Weights of a small GPT-style language model, trained from scratch on English Wikipedia: 6.82M parameters.
Each number is 128 + 32 x the weight over its row's rms, rounded and kept within 0 to 255. Layers, rows and columns count from 0. Numbers have three digits each. The size before them is the row's rms in percent of the matrix's.

# up: layer 4 MLP up, 768x256, rms 0.128, rows 321-420, columns 0-63
# down: layer 4 MLP down (transposed), 768x256, rms 0.121, rows 321-420, columns 0-63
up321 093:152075109123140088131158152108168134097110089130168090158127149147132077164167168140168109113108071096191152158124120156142117156133103169135133126059074089090116124150122126126126187113169125
down321 088:165138163129152104189125095160102062124138178140120130076101129147112190167066126144131095169115180174184139128126083174122124123128124124099111080105121140179206117137113137150127097089153094
up322 107:121142124136111168189187120185165153079116084122104025110104130108102143182172124177113145146171159092135105111109148076120123162109144131081120088099161174172140146150087122134090151139129090
down322 108:094147180080156151198156172188116100094153148116135092102090149123137184163103093124181170083124137090114118102130144120075134107083143137130119135114118133112137122152092142153114115168106099
up323 096:159120138094140192061107110119121099179095148153116100141141127139144151087142134059164174197090187138087146173152121126122074131193146114109109175099138096112162147131120131088150105130173166
down323 098:096166135212133196062076168152118163082138133101144146153108119155140116148164126101137171101144138148203151095137185178115107167097132113102181131147189085136118117134135151216102161082152110
up324 110:122166150107156141185138101141143061109151132127115140181127157125163126135088131138086121122125111102178150105058053101149142136093097140165100119125087125182122136148156163177113140080083152
down324 104:113110107147117095171082154191103134077132126108096110165123158099118125141100123108154109082113153129086148144118177132101150063115141119123133135136069123145153166127230160140139107143151125
up325 102:130135196113096118101127130100176150126126110138191081118134100135134034090130150110185183131149133046146119100068109112117132138117129098162085117080121165151162065168100119097148185104162110
down325 102:143131152156125139103092124127153165113110118107098132151125173082116153118116133154164168124155165089087149170185156172150091049124122171069183166191123117096129165153190130112086130097106073
up326 100:136120148102094164114109140104221122125094085113095148106118089121126129115169122147177081123149154132138146138133134120139179107109165123113141156134078120120148126093156134114149185141122166
down326 101:179102103122091151118133109129168103126147147103170088110151145087073196091104148158110154123132087137159108122134129212152057192119124093168138142059079172129150132138143111077155214138106072
up327 104:111133127123083138107093179123156106132149101121112145175122128144167126081175161152212127124080126092129085175116151093086127143151088115153126079102093159166117109122174114120124153127144149
down327 095:103111092167110121147167070108159137119124078127060119120109154095088135117115107111106141091073108194152162102118128134165160144090163064061088055117191143077143100101097123177096110141088082
up328 087:065107118116162119153133122102153144131064103166126112094143114133121075082135118094091214119156206121104115160173115128142136155120124149160127104130137155138071107169095154113172130120103136
down328 086:167124143129094102136102153135153116095188159182102140071119096129160184102108130102141096125155116120151107071093129162085104152153122105135131122099165113131155119218139138093125119110128095
up329 101:096156132121079129153122147134086099136120151141104140106094100141125178208116175117169122070095100150136122146135139140238132181144120156129112153135114104215140116176170096154189146196105115
down329 094:087112075119232087113198170129050194144048160142111110143054153143092092119162154140147131119140139138178142140141102171081102117130119113110132121082150140137099124103143112161125113102076134
up330 099:127109157119127084137172113135115130093128159148091110068126165129150100122171094144095134186146094163031147135174165136160174090124114099101152160071139168124072159154157122151169144120139089
down330 096:111111088096157140164130124117099150171106135142108156131146189116163114124057209068146120144127111115167099118121131142147099097123188144094066197114144096121118154115156118094091130151129091
up331 096:078088155133114119106041174167149135116097076196122157149148181145142086169109165118089151101107075090100107069138156127120171144095168083221130124122099105092122109129185105079082149120197087
down331 098:146153151136091167153133141126172142140108096179122116043102137156102067088110112135149121118102163120128110136119128107094140121163132143132062132139094157181119124123104152119111094171120161
up332 097:102096123126135152147175090131145136123067136117136125159077075080107110171157148049106111073057136136107133139165142205065190177066148137136104191120116167157133109167110141134069126126111119
down332 102:143116149102164182179123145150068110137176130134135154108189150153126159130128104131099122096139153152092144116131138205142203111128078138126105178090072133116103158108129164135170169192148106
up333 094:110149114167113157091116171165162166104111094168128106126160089143132078136115182142025093135178097137142131099110246074154121125156118129129096182173167139104114113133142117160211152146140142
down333 127:181097151132120118070115096099140105134074097112122177107148087146147143132089147145141108111118123139121156082126130125184120142118160107158125124123148183123103088110150162155205144189106096
up334 100:126151148174148073115115125146134119116158147102151052092133128097132103149104143065148186160168180145062150117098074105127099104075197066141187104151119164145155156105128142173160093157125117
down334 092:115145147131126125127078124197151133072145103140121118147170136125169167146093152197054068133134119131189121155125154128130124124143154110089092121131129091074142112126092103138112132120164169
up335 107:114139149163167139188151143141180152112137087114169101111119192211140100101124128088186126123115142165088129152119119125199164086099163122128148120069156144147156069084098113216179150122080077
down335 090:065130119137132150120136143109143174099122165145092148095165173147122117178117099178157180072145142171129123150081135155078170121146142167129117128165109076155170187140115171154088155070149120
up336 088:086115123145139114164157133147211076108144103110157128133076165001071156067131097094144150112097121023139081111174129092142124145171099128076116094103157093132116137170145164147118098109138100
down336 102:156144154198156143102119161137126083143082147115146064118089072087157111107160127124209127146138109167119171133127141099156112151102124153130208104131139000171164083132133164113184143184109145
up337 100:112138076107156114112154154100138126090098093121091107078129108125173084111164120158088107064128122115122182084110148070120153158077079123128133139123161145123134126100164099175130106163227121
down337 104:103168168139162095108078148124115133133161147158154174043129075090116136106133177129147160146152132153099157137111115097136108121159155077078194218104099155179110120072054103113147162075128127
up338 096:119133120157125143229135141140150108113130189089168134109086129106154121137124196181143181095094200182149109149175136137104161154094141146106131108115139102108115131155154141129109151108096137
down338 092:120113125096176165138127168159087156145180179110124115136087169106197118062118108114138146107171100205170183150112124109083077070123101110099129121066121178125174080147119123154115128139081109
up339 103:142172122155059119111080100160112093180140088156132129089129125073147153125103137146125136184099195159110160126086153097165149148128096088146074138171141090090162144119171135105086166187082178
down339 103:053112144123145107142145098151106139224100121155088169107131153159201194151197112137128206103107130098151104161138111110151159158083124080099148134181130093118115153142090138133071153150151124
up340 111:100146102112105106137128144119092089145154073096137110173139155119132116160081132157119092105098183127156106177183175116144157145137104183118100133133152123144131074117101120097120162091116156
down340 123:062118112133112139167108178154157138109121082167110109183163147142093141108116175181131110149112084079078067133104114135146084086092086141139165180119063135105148241157132103166151044116150094
up341 102:153148159116216178128169144118147082090092153158112107131082176111124146151139100118150123158159116086180106127178145143159159142167107155172110160130131125083170144114111166148127184128024124
down341 093:082139126126103065079144154116146114082187137099123148128100114117162095149128102068083077121153108187155154123122124129088138101160075128172114103117126215148084096101107086153110107107168103
up342 102:120157167089138119142130122047117101133157135150160171110145155155131120067134115129126134101149139183146097180092117183136172067163059170068140161107134098090150127157159086109100105125104124
down342 095:124098147138127166051125153127101136140082128162108135148141119145148118070106162062085143130110154170144104126079142062150103149150090178091071123111106090070119122114087083088101144126196167
up343 093:122161116157149135117117122193122132126133137167134092061132112108142134186134102115145164134068173091198093147149132148128101160180142101121146123127171153124116169075103135151058113136148096
down343 105:222149141102161140120131116169131125123164140112114141079105154106110140132196153148116109156140120133103194123101077124101103097070124112109085126137121131104110114088148127135125167161074104
up344 112:170202106154126129122108099128126049120104081095155119140123084108160158127145129122184108120129163122101127124092147133155151130121099097154139116158140135158097140137137102109141155175116145
down344 103:102153087128137109118152064108047111165139161131131150150181142162138118153091108122101171128090117113162140196116141109127131126085096075064072132114137141094169149144137083080090149125125121
up345 103:165177103101103127166092160049141100114130147192128124152058154166119184110144098106100138151110126187116118116122114149122120197088105143127148133159163145178099111122019156165148126102130138
down345 096:066099109126079130111171121154064159099155119099099169174139077168122096111102126152127110097131166104144128115071130130149134126140122154076095092088113163095170136134152120105148105159132145
up346 100:099145068123134123131119173102076166099148140144150194139133126097129150134147142169170160122194109074076155078103151133128130105122104140180103163074152067146147131136122173151105144134137127
down346 103:073141131116067117088174126130093098095162164059115151136092193127107100064135152190114144134087093159162087078184140204154048127131161144151122079108168063149117062140161121134139155143067091
up347 109:125155111093077148109112125139154182176167107094023167101113140064118155194115130122171204078094089119186183088125129158104118135073123127119242077083141127139105111169104128171136147153119100
down347 094:152103123158187121085166114162109141095143117188168097085152117180061111105145121123114093133141090105135120159137136140148162137144126133143131098115125112099112088086110141143099135108119141
up348 099:163069162220134143125133111074162132196172127164133141162086184122192083163137129120130097172113158129124066120132124099154147127133133131126170199115103122142157164138084087018092135124139112
down348 101:140162127121114105138101145183125119075134128120163126142133135081035166192146095083130109117082168096088118133137135141132081181107124128121049092175103106083122119177109131138094122110132126
up349 091:167198135149128081151191138196110144107090121080150134170121173084118125149149126133103101148160031106083138110100118079148077145151137144143148147144113064157119157067101182133166157147130059
down349 092:133081122182149163104153093098151160122209156112098163087119093149068117123102077114170125181085126201201104140080089149125164152173123171109128136135077115121147144144124104104144118121148142
up350 093:117127109147125089171145142132085130176145112127146129151145123030104140118161172160084185113075085096149119127126121178111149119147110160174120095141096051104070141136146157153101104129069102
down350 093:089143182107195113098195114121146066146093145132156137123101157157132119106099167113128115134111116189112150163144131168095044100114187151119052126057089093102115097179115042111155112117180146
up351 104:145089134121136127099154136155083125158090154108101097103191108082130077125164112131158112076141095132138158057145139166098135181146136132150144085173181135127147093186058082111103111137129145
down351 104:131115114168081123085143195114125066149106104126151101138170054063074169129076111137141106160059142096128128094124124118124062152139133112106123148103100150101115104088146098143099100166121156
up352 096:075127192116130179117086115125118089139137105196124187122109145112159135090133111091145096231109104144111137096186179149089176115129119138145143162058176120118170120186176140125142066135103106
down352 101:151141206120128176048137178138130116105136125194123124125161119119169123187129101064121124148069161080172110129108129119151125051159131120144121095068136118154125136128132139173091152114142132
up353 095:144139128122125136183138192135128170150158090109102145110122118161148131233126148164134155116128147094119116164169200146211154141083132156163107115143184156105169096094179156124153141169120111
down353 093:094094158234159126107116121134057126103104096120128120138102139150099170087064037138174103105091147165118136133091153130086130098116122081115127132104137139093143085120098087087147160091141139
up354 099:120090158104192114172093140149161108175058172120158128074132121145129162112130152134144103096118194140138157103153141098102043115114170110120144134133107146076110125147162134145144153096079123
down354 092:103112140134112139144171168101081129109237133185153136141112075085118158143118122085181151113132186165074082128138112150101116139115185077085110153093074090148138123080167097081145115129071097
up355 098:164107164150076180087101118125190142154145111191136139158094075114086086130162230083074077158110098164123124173208144169148141175117138156142111135106146081112142142133142135115115156121124137
down355 100:118143162088079158072110153112092178172137130134184121123157129184112159069116103149098132069105139109156165145163092168170181095135153127122123199138172136119111119137184094175112138095150140
up356 111:106136096108132064146173188101146118142079164050174065140129170125116090105052168118142126075164144102066079087141098114078133097118131141162107133129155130136081090118119106113140069112092129
down356 108:040087187118138156167086091128148095073143177178181130125167095125090139114136157158136130095153072136137130160139106101133112105118107165146142122170141109166155152101119135140129090098122133
up357 095:073142158148065143146176134095140135109140128075100158163121138156118168171198141126129108142098068146187116207190097108160147119117115196142093169141156071124183133107139161055137111145101137
down357 095:128144037087126135123132105109165092155114081128173131123098098121054064138130121147114229140097160105139177105070137091149160118158111088107164108162145119097091099067145098126109096214066130
up358 101:113132106092116127091132117112124103171113123059118130109122109129146103151139119147137145170107144101067155127129113145133141113175114125086132155125094128133171134156129122130200131111084169
down358 101:162137124120167144178156144120144132099117113160099120185138124173144134165167118168101103124110132111148076082112072099068181159040097143113120151121161162147086123137099130075152108098089177
up359 100:113169139091121115107138176053100054170061118099186086139255123126171079115138111059215147111176111109155146111147117098096176171072140123153134144188134138144130130091113140161128088153196127
down359 098:127134101141122097151123144146120166131141153184096113109127137176095129138131141126109146119094132086119162095123135065165165118094091096115164132111133111140141132146182080133120112123143195
up360 097:123158122175084150095169176201115166186127171179131093162148142149165124176135107168217141210131145082097126105108136111122124108123157151116104134102125106107109117097128164150165188121123105
down360 094:107161157083191137149115120128126139157190101137129080124050181169132105078166112134154107142130156179104113080156131137080156169143084118160087132067158142103113082132102107128124136146177157
up361 093:132092128145131138062167157146139102093099075138124136112124085110157160158161185077111138129174146112079138155088163128119201150114143102124118112125119118103168151120148154079140192104102069
down361 093:060176145160139095168168095102206126126158117079157128069101129116145137133169093121120106145135122191133167128144125098181121107172182163174116057122069077107162136181139088098066122149114113
up362 098:100074099086157153174135134071152158111169099125139119145095163131137076111105142116139105175108202093166148170128149140114097104122122183154128070148080104148160095119180130191148158118139164
down362 100:092135148153159112061236122135101182128117127177169084089128195114137148102115151140133156134142129150104088152059055117160153167133133139103140123162138103141107075086082094139108064129133084
up363 109:153136150180137159088147113138200133147057136107109102136047175125154085155195084128114183106104177156132165153119104119047128091122138149128193108154107111188155073084103153088137154108101126
down363 102:112084107097152090128137124135149107090133127146152139137148106108106107109114147147136141132163108036141157150110141132135093110095061112134134118105135143126144049114162099088154082127199122
up364 092:156125118128092214123094119121132094132085097103149097145105104146146142098164087137149173143105095106105139126122123095169073107127144097148141127124100160215111099101052115135150120137135101
down364 096:137122094169136165116176174109131084150150094073143088161132096114123117164159145127129094180167083155094090106195150150070105180118082107125142174129168155096150127082175104130131120128081178
up365 096:080127166131094164198158180088124093108076102088104141112197053160143106115094136098154103086095164157156117135123138135153079209117115089205115174089125100122111126140116131076161135147161119
down365 097:086069131064104132153147081133063093133119148163126160092137100137139131185096131182094145131087126102149101083097191173109119129161049204161111111129096134123108111109090104097144069101080119
up366 095:077088160107103166120206179238113091110170177118160175182126125085134102136092108108127191188150152142087130098105110180146066116064156093179104156123125156176122144182146146149178152109092116
down366 102:125112090189108121141124087137112158119107141094079136055111138119153168157138161134102131143130033150093118151166171085112076191113129133082097132122099139118114089166057176108147145096110138
up367 100:083123150114103131130116126150190047154075156105141183189107110128149106096124138121119132169165173161144105093154133163160125154157149200209138082174117110134076054101150095094141113067149137
down367 098:073129114129111142117056146121130070097169178141087131117156113066128113103090129137091123123140097124167105157153133145140074180115098163119132112176171198113092127163098136171090115168143182
up368 102:107202145128054105181163150115122147114097142123144110117132143141139112147111090111174140095150138068093101106210150120121137109214103136166162136143174138116107139164046088095120074154167157
down368 097:170109133187185159107069088101078128110169113111108105161129146109150109107071078081121124187107120111146091149107224127125104081131130082103061120142088086072138120135182184120159166155084115
up369 096:147129116154193100190172103107103104107144073116119147167122102131132090173144119072138158163158159110163166156138127171146143142160140149057136139116154131132092119137184102100096109145129143
down369 104:133143167102072167134132153166131149123134117139091068123116098168122118120140125061119133135106199124100138092107142161111186168168092131099115087189086139123111147115141117106114114109131141
up370 103:090111139126167119086112113105169102115172071129125093122065124127145110115121108118111155155150083113071137162122120066151143107116129135107134116096144217113109105082139130100157120193122087
down370 096:172133129116126119079132180164106119071159072177126144118120097124162127062166098117126131120148139203156108135083138178147220102054094094124127159100106097122074137124124128152088111123064134
up371 103:086139116111169132111163126135062101132119124161189120146142124126156137128107139092146072127152126105132160073163124177146195166119077117171168135119132088086143177152111110049062134142161133
down371 106:082064203124153114182117065116098075109135105125172116097116120143123111139145135111124111097085141117145142116167125115186115120136075117134147141103167198094196129185122121152122120118129113
up372 095:116098143151101162142129131138095138153074078169131146096129125063102070125140196115138150107171117107123107093088179138124152099153090084120124132156124137188102159163094143129095094208128161
down372 103:139124172166168131125086123182092087157119099167178146129154131159117129132154121104090128110138115132161134090159135175143203147116219112119075135108125138097088091094109133195138127082159094
up373 091:182078124135161138170175110120129095152138139161136112050077188079101108153099177104126171080098123150138179105099169165119089084165144164142157133121126151135177114113069108142144159126086131
down373 096:080120122118090130131118173158095145122177131163140102077132093156142124129143121176128124125145160188115141144140138172056154101066123144150046117119079147122116103126163147135158095129098118
up374 088:109143130130126162108109163150117140083135184137090121096152086217129145090105217123114115137122114097128052125122122109129194067165144103143083109154117135190170126118142150112142071097156113
down374 112:139111128112149139123135120144153181141089146067132145122154122110068068064130120145095086114133133189161120088144150099149110125164166160180155122139157139173088187146112133139160131103176124
up375 092:158069111134101056140169132127104087101138107126107087154207056137113157110148140108057165118145146101129085103198201119148084100131120105162117189136093087158169122056159123122124152166114137
down375 096:135201232134084126123116115180163130122103109073144117094125146134090172140111159157125066122157073149148145147108151130157137160146127130109138116157170143150129101139127079111117082056118128
up376 101:158132138134169148135159121101104096128098097041164164126146151098111055106061051103186092139199125120125070109152168115103157125120105185128099116154137089125161143167087152132144100159135079
down376 107:093156102120135125135067146101151116093064123112160165172163133152070131169110088151149150174165074230120081102099131133148127130133129178169171106173103160168120118087159098108141128125131144
up377 094:101088148189097117122128111148095128200133129080171177127128140111136150176116134098110096100099161112143102140157132167114203133070184126099154061175102157126062204124134156114140123116154150
down377 097:167131078103136124065129139173172058167198194128179123121133144156125103180072070143095134147106114137115176161091104152168137193148106163168157161187084127080131134112127097158176100187150085
up378 088:154156071072142184127114142139187169102118137135082089078089104170131126134117123061096114080118131124109102122110144117102122147101067172130183125151139099165100110114171212162076172070114069
down378 092:100147142071152062118099163132094093138091117105169091159140150112127114151121081120119144147192086152145125145060106143131156121174057125140121092104110173139201146150125100122107120133096143
up379 101:157086159066085217087143139213044117065104170153124125150109123146102165156113187123151095137128212119145107167138189168118072153157120107151128149131145139141149095142135089092201102086112115
down379 097:158077184146084132087174121094118121161118160108110088133115147098126109102077138110073147147134176133115152121126079059131106123135136103103125152102146143165197176105102116184172102117168153
up380 112:150144073081170111123116090119097143086095106095085194112120127132161135109156158128185119090150134123138091148117136129192093173057094135183182177170151152133134083156169137099090058125093096
down380 091:131083097121138078118091135132152113135076121132100127173186130123104136094138130070119133118092114120125070164147111150128157099113101184133124040120110079107123107106078137101149126168111113
up381 096:176172173134117096051212120072176144135125097113108198165154114122207106175140111125102101138154142175086145114135170063174140125118083124137152082078114144199116109121140175101149197111129126
down381 091:145115144090124146101122172117117076224114108143169134154112138142133174113129115112121118094150076089160116122119091183090101113098159069102151141142157132101133152126152137126054119139145092
up382 114:174140110175164131108147166119074086083082157111098114180115174136201141120116093127146067175159152124176149094150134103125205114097150114149115111132129134175082139088106158150167134122127163
down382 115:113085147167146187150155172098063089088143122125178098119136168078105148105108150120088136151094170114188156126192132120121134144119129060106142135149112110146036105152160151182102215118190116
up383 098:140105149120119114125122092106120154124083097126078087151192102159121080111141157114091116111237143124094145126153105057186119043114120151104140157092097173158141173152140160083186094130122132
down383 091:136140137111127099196142119193155062134097140119121168155048138088106197158110155152117149132101148080122146106021126197089127164118143069138118133148170198144134152147132132179094085124120128
up384 102:116113147105179100122148186141131092110132114167093174086119108143094150089162118150107188175088091108171175091124126176107150084122171138088093166148094122139097183169162125151101199107098193
down384 088:180167079157108134130136126121128191108135119100143127170112143055154055088061172124146130143105119160146086193079124075133125142103069091120100108141182111135095077140161139122137120150119124
up385 105:037111072117086116154123149071133102105163159174177096158159133125089106091131145145087080084161167084139128097145170149110095152118134192200153105097127116142096090041134111164204166176107103
down385 112:158111128160067141108149128050183081118104129117157107122167089080102126149146145148135172144161175092160172135102146120147132217177114116112114161147134162085052142159158137093080167121100097
up386 124:151107109113180125116136150114153144140109081078192102101144139161133117121140188153109035167123111111195113137159081149097215128113099168125147057095155139098154108161122119160089125120094117
down386 123:103165090126174153091101092133129164145181138155136094164097050132131078103041168145116149145117102171091155155142111098109110115106147126165093111149190204158098132159154084142117113116202169
up387 103:158103130131120140116102083094159146147174122087085155174133064184184080074083146127127107172118124160118166082117122115156130117090131127109183096087114171109150128121075109138167176190141132
down387 106:101142110174110072153118152150145157151141103117096105136046104118156151072093094188162070136118112144098171160198116108195100059072188044097155112223098170110135086157061135162122111163127135
up388 099:080149128151060133118135090160111066088070151151139148158113124129101089155100094103165138126132129087137105098199118102081144116135137145143134145165116133126107199173147100132151192131135110
down388 093:186167145138138111119125098102088172128160108102051173163094129096115172150171126160057131127158149120173075162116141203105191143170085123110119128128194102193178102137124138196154108109103095
up389 122:110083092139099115084152105088125162117161133129137092137145091106150109142121169181146094145114129123084127091108117116095147092163143129147138189078124147079117110147167132063190140089086126
down389 122:180091123154125123107119133106119098088146116133159062098113122138130156103064161121134121145138097129096177152133085133053179137062172112117087158122110187064079142151097190099173149119100084
up390 095:131145107115097096170106110153138123135121099114141133118183176101131107120178145152161136111169115117070124095133168106120196117105140101141171134097128079105160158107120072138115126143129082
down390 107:097160107092118171141144110140123116147126117101163147136148185149063140145157177138156110119122155249155082203083119121131090157150148145105086085140144109147112091144113150165108093111203134
up391 101:123142098145142115141120131112153154096188090101186093138123155121112124125132117126090136090149114123183123064120104178058107090160173165124111148135139118105180140121115131057104139101084144
down391 098:130092091140104111230144111112115100223155164160095118133130168129072129124151107113128174184057101153118166170103103142165071182095109133124118147157085116135118133122147092126100122137104199
up392 106:132179119156069162139094126190142148176116080134148112172114143075090204170129141123174088130145182113144086069179129094153169130097101104131106088143165147182107124111142093181104129168054151
down392 098:106117131112143130110130087128164066143135126095203089141107123127155164142099114146070196112124091144078103080157107077149177127144161111170099108094110133121191139142164123109124166162138058
up393 100:182182232157099158136129128109159130167147099137136129140075090140112059143200123100142112103104103109112107117134106177168175107154148136103119081164135134153133108197165124112089123121129164
down393 101:117129050166113114127141179131080124123140155162064158134143164122111145134196103080234148091122081100106115179147094104121142159172102143146119158145112203177186148110127118070097158110108090
up394 088:095050103161153139072151165117055099190144146131140168156124126109135122152136134037169136089134128119115077074101171107128101096118032105173132179115072094120111159131105119152149096154133128
down394 107:099108027105147099171158120132115126119143114151148148156161120142092166074090129206131103137140159116148169059087159133125153172161161129123146130121169108095106154044124107121112145147109144
up395 098:160132116159169165147103183119147114152104062094127140183096127124141161104138198120097110156119126130122140129112043163150178150137105188111135128146160130102134126150058179079093133123091134
down395 105:117123071159125158083134105150241043172097198131126104181110133169157090138095109141155175099156148114089138106101136131086143115156135193157137150154144082160143114077124125123086121112144129
up396 096:083140183157130113145118099142169103171058056139151151075109103196068150128140169130138121107157090116101152056154117133160107182144126143181188172170099108114170163124109075118195146155089166
down396 093:173158106108134139083148059094143127113179140190123081113106124109137187195172113157106141140180178091103059190113125085150165161107158068165084170096137128181118136176115137145151153104190158
up397 100:125160140187116150100135078165147138099075122105133107147191109113062132084149114131128176139096123134102131105137110078146105130130180152161122150078143130103128129132137175117091121146069083
down397 106:129143143088099097090075113130141055122076133172168175157147153134114138093121100114074129099143128148108120145185151146072095140123160075132171112058189133111173149133194107144115071095150137
up398 104:190050147075138107127078110072165120153110134162134108100066102125119134149179167168134111179149139115081162117090182114111132080181169179099184128146130160075071106076093150119115110109082108
down398 090:178131158149101122186123156111157176167166146191094132140134107161164143151108125108161148077133088081114150151152140118105175089092146148119086143096110125140123134163107097104121141139174194
up399 110:165110124158068080174116119070123135151140124087146116122149109124116193123239143119126197150114140158122136102091096115145142127118125132130125159123115097131143157134135085093153130177151097
down399 098:133154218111096125110117136122169147119087150068133145194097126090097089098100108158119142187130053133128134114118123112078086094157122175125155085127127132100146064125105150141180073108096184
up400 101:082202155128116173123139211086155115125135059122095059106140077172212112157186132131140173145122152149155108120144121098080090100153079096109076115134117137127136154175125111140161037125157146
down400 095:090126095098129109111165116080102065100134160096153081146162148131068095118098117124170103139146137137150093070131153067121053159179101147073161093161063090165159117106185131127091129154165146
up401 093:096188137130178104170122172181083120146112111121160133125176082140109134127123089100119148145114141153176112158092119134147131128122133135170097137163090072152159102107129125134140107106161167
down401 105:108184098058160120141125097183162115131153137068113143182093129107213154135178141175120149092155126164123097120119133110168127081110165088148149160079124149109110152086109191113082123159118163
up402 090:133148136128138134177136196125132076105130136158153165133126163145110194120138087145167065137167153132151071158137120190146061108122107115151130087125102116065115110121141130156112116111137099
down402 100:155161134134186138137144170088160129120119177167076102070128149135097155072128171124194127148116152101110144094157172105036102122137081156076139137165085130147080149151183139079129118133196156
up403 097:129175106135198130162141172115119139136160156125140119029136134149069143132169124110135167118145091144177172183158114115160061085198123186153131144134126184165174141123122084121127170190106128
down403 091:094126113131127105153168088146115105094105078129133141155117084179156096090101105116185096116089174141146107128086135147101144106154059118158109183141107115067188141121108121125117150168141138
up404 100:153121163097137091116162143094111165097138189122114139181133116112098137108162179141115107105185165195208111141140149138113167156122085156094136112115116145080098147069165117096176166151153086
down404 100:163128138108151107147155123154130141115109115125099125154103166122136148130093085098087160162151084040131105129134187123065105102112120098128146124112179124131127073120147097119165095238124097
up405 107:116098118086107138130111097123157117134145087084209142076061161134163112071152136105107116107148116145066097114131078167134096204105124149117133184135182133140119114165184113118179121150134056
down405 095:233124125152152102166170146099126117141137161196134118166128107099085161131073174160128142136173140163128115097077119072155096065159158159115108135095147192174113166120081150145162165174037146
up406 104:114147087141096139064076137146103189125133099120128101184155053082088104172130139116120089146040157134129141114144156127122123182130098135101170159121101088094132153161120121153146106150127101
down406 105:098095123091144139155189125162128122141142173117105087071132111131107138164141119112098121125089133130148125126133165127082157159171120136131092059078109149161180146148154102136169104197170135
up407 098:169176180205126146125116177212096145131093164116099115145158119106132123156163128141099104119097203078136100145159096114125132160135145061152157117050137112101130113094121106127109108144153134
down407 104:171141071120113118151102110127134161111109116120098157151082124113063102102058142143151144125117114125149126095154111186154177147113099108108139091169136131134112135140199127121132160145150095
up408 099:108153110096119151129129139171122085113173109128123120134172110150109133109164120137184131081098102140194122149122124153139153131113103116077059108106090150194117135132146150128127166191117141
down408 096:187133183068162157132132131096187113065107100136096052147145165095097121093082104142134131151110110136132129117094121148093111145155124171074149185141066083123142162098085148119170134129140159
up409 093:072128144139112122138130160147146163143103044136128145168177119124169101117136175121133160106161160155172105139154164131109102100143127201106064162197105087142084161098168128057094085134116093
down409 100:183154100176159150144153174185052128142118100089131118182137150140109047118134123105095099155142109126131121117095130127161166072150098120198097109159127139172149111118163171111183154147128154
up410 111:092222141131134126107163099068150094139128109115133100085148151104154109100170123166062147105118156093119144121142126171201128111206115126031099164096160143156092106112144110127185168135121145
down410 105:140166108175157056092095137162163112133123103120115231173128174115115156087175129137130114107101148093136075163170089095082111137131159136166153137130115172169146128130170172105212120130119147
up411 101:129121155161120107061127086091129039029136128097111149189150134068152163107126102102186126115137142104155189081133122123202142099101134123146122157149192135169108182152100159123134127142071111
down411 105:119108166102157162114177137161179181126179151099147154121144175142131105109097120150190155146161131165110136106165176132134155148068125101085115183126118136120125121137124155131087129143133171
up412 101:103108147134103139127165125185131118110062145064142162155124085186190076130109158128138118148083143099127109099161111160185162167109179133108069123134147104130159064118159096150131201114073124
down412 100:153136086135099062136140163082148165118181116061117172106156093118129117109106118108175182086169121129132171151190143182071122129083073111177186148113173100139098168100163123088069174105161162
up413 099:106117142152111122130045127113145058114149140139100116085117113138135158079095140166122080151115197107102135114093106103054156103082146175092160132135131195127159117131124161115130139139103117
down413 107:113135161115147076134133184155096142152122120153091166171107188174095110129154124136139115106128106110140120089138115111175128165179185092146076057175155146155162119176112130156129112112131136
up414 103:146127067094123155082157108119109088131169185106115128088179113109137071175094158118177095133060112133117117192145151095129064179085147167154108157112118084162129141124151173190064097193197151
down414 111:049124169160101109119150117082117120142065128127066115129096115169198146163159122102176106123105144158081149103151131165126159134096094156109099124148163139110146077188129114120092133146092129
up415 093:151162191223133130106092158103104101165137123157094109105136144137160141148138161067150090148123161104163165147109139095113058132086112115089140160130137124129127133110211193131131119162097118
down415 091:125181102101197098121124082172123103105099062145076140112163145069137105156057096120113120134127126087131121140165092145177141145193124094117133085092211111137154104137128103166129154120171130
up416 095:112152154111129127101119161113112122124091125099130156116139097167138114053182152163115109152035079147139135114118147117132162087136101071126160075089130124134144160084098104098136221130143129
down416 101:121079102114116157139171129101186110112171133136121135111121128152112137109161152070134076135163134147100205112112065125119153161107148098117084156095175154183121162126151161145122109146154134
up417 102:165122180072121139131161127074145125142152096130115137142182147139160074142128136092138147160126121074151131137136146141073124136139140119142144111122153101089055080069145126156106121124082140
down417 101:090070145174133168115142100143120101115105114144091093101088090236070144076121154132078105101132118135151082181135079138129114168136162128077103155119095053127107132075074146143145066128113110
up418 105:138163101116186158137155182099127116113128129105132155127120159132145084123106146153098088093066136091157112074124148161097175074171105126131164125134157136152140103151136147157147160080142119
down418 105:077077119117137129109129155143165174103112100113111122112161165151120081114113122098138142103147141140094122208192152124085133152141106103064187143152185123139159143087163087094163167121160121
up419 103:149116092122143144167176136130065116073111124110050104102130103130134076121175132139089083171135087112138178125124147128094125144100082176052150083151164148142129143177146140137134159133174101
down419 099:187125160157134112123126143177139149194112112176101209100061120107073083114121102126100202113123155137111064148134110114153089164157127117103089130154083095146119134136136150110119144161178142
up420 097:122173135187152085145132125117085125102122098140117200126105120143108115201160183180187105128136085081144111100193146139210155160099115125141142133103132123133104149131132107108159046124111148
down420 101:109148080106147123153211107119199147132084157120106126102126198115171143091137098131088099148139108130116087142133104140094099127177138123118139134141158138149146134103085133153103130144141135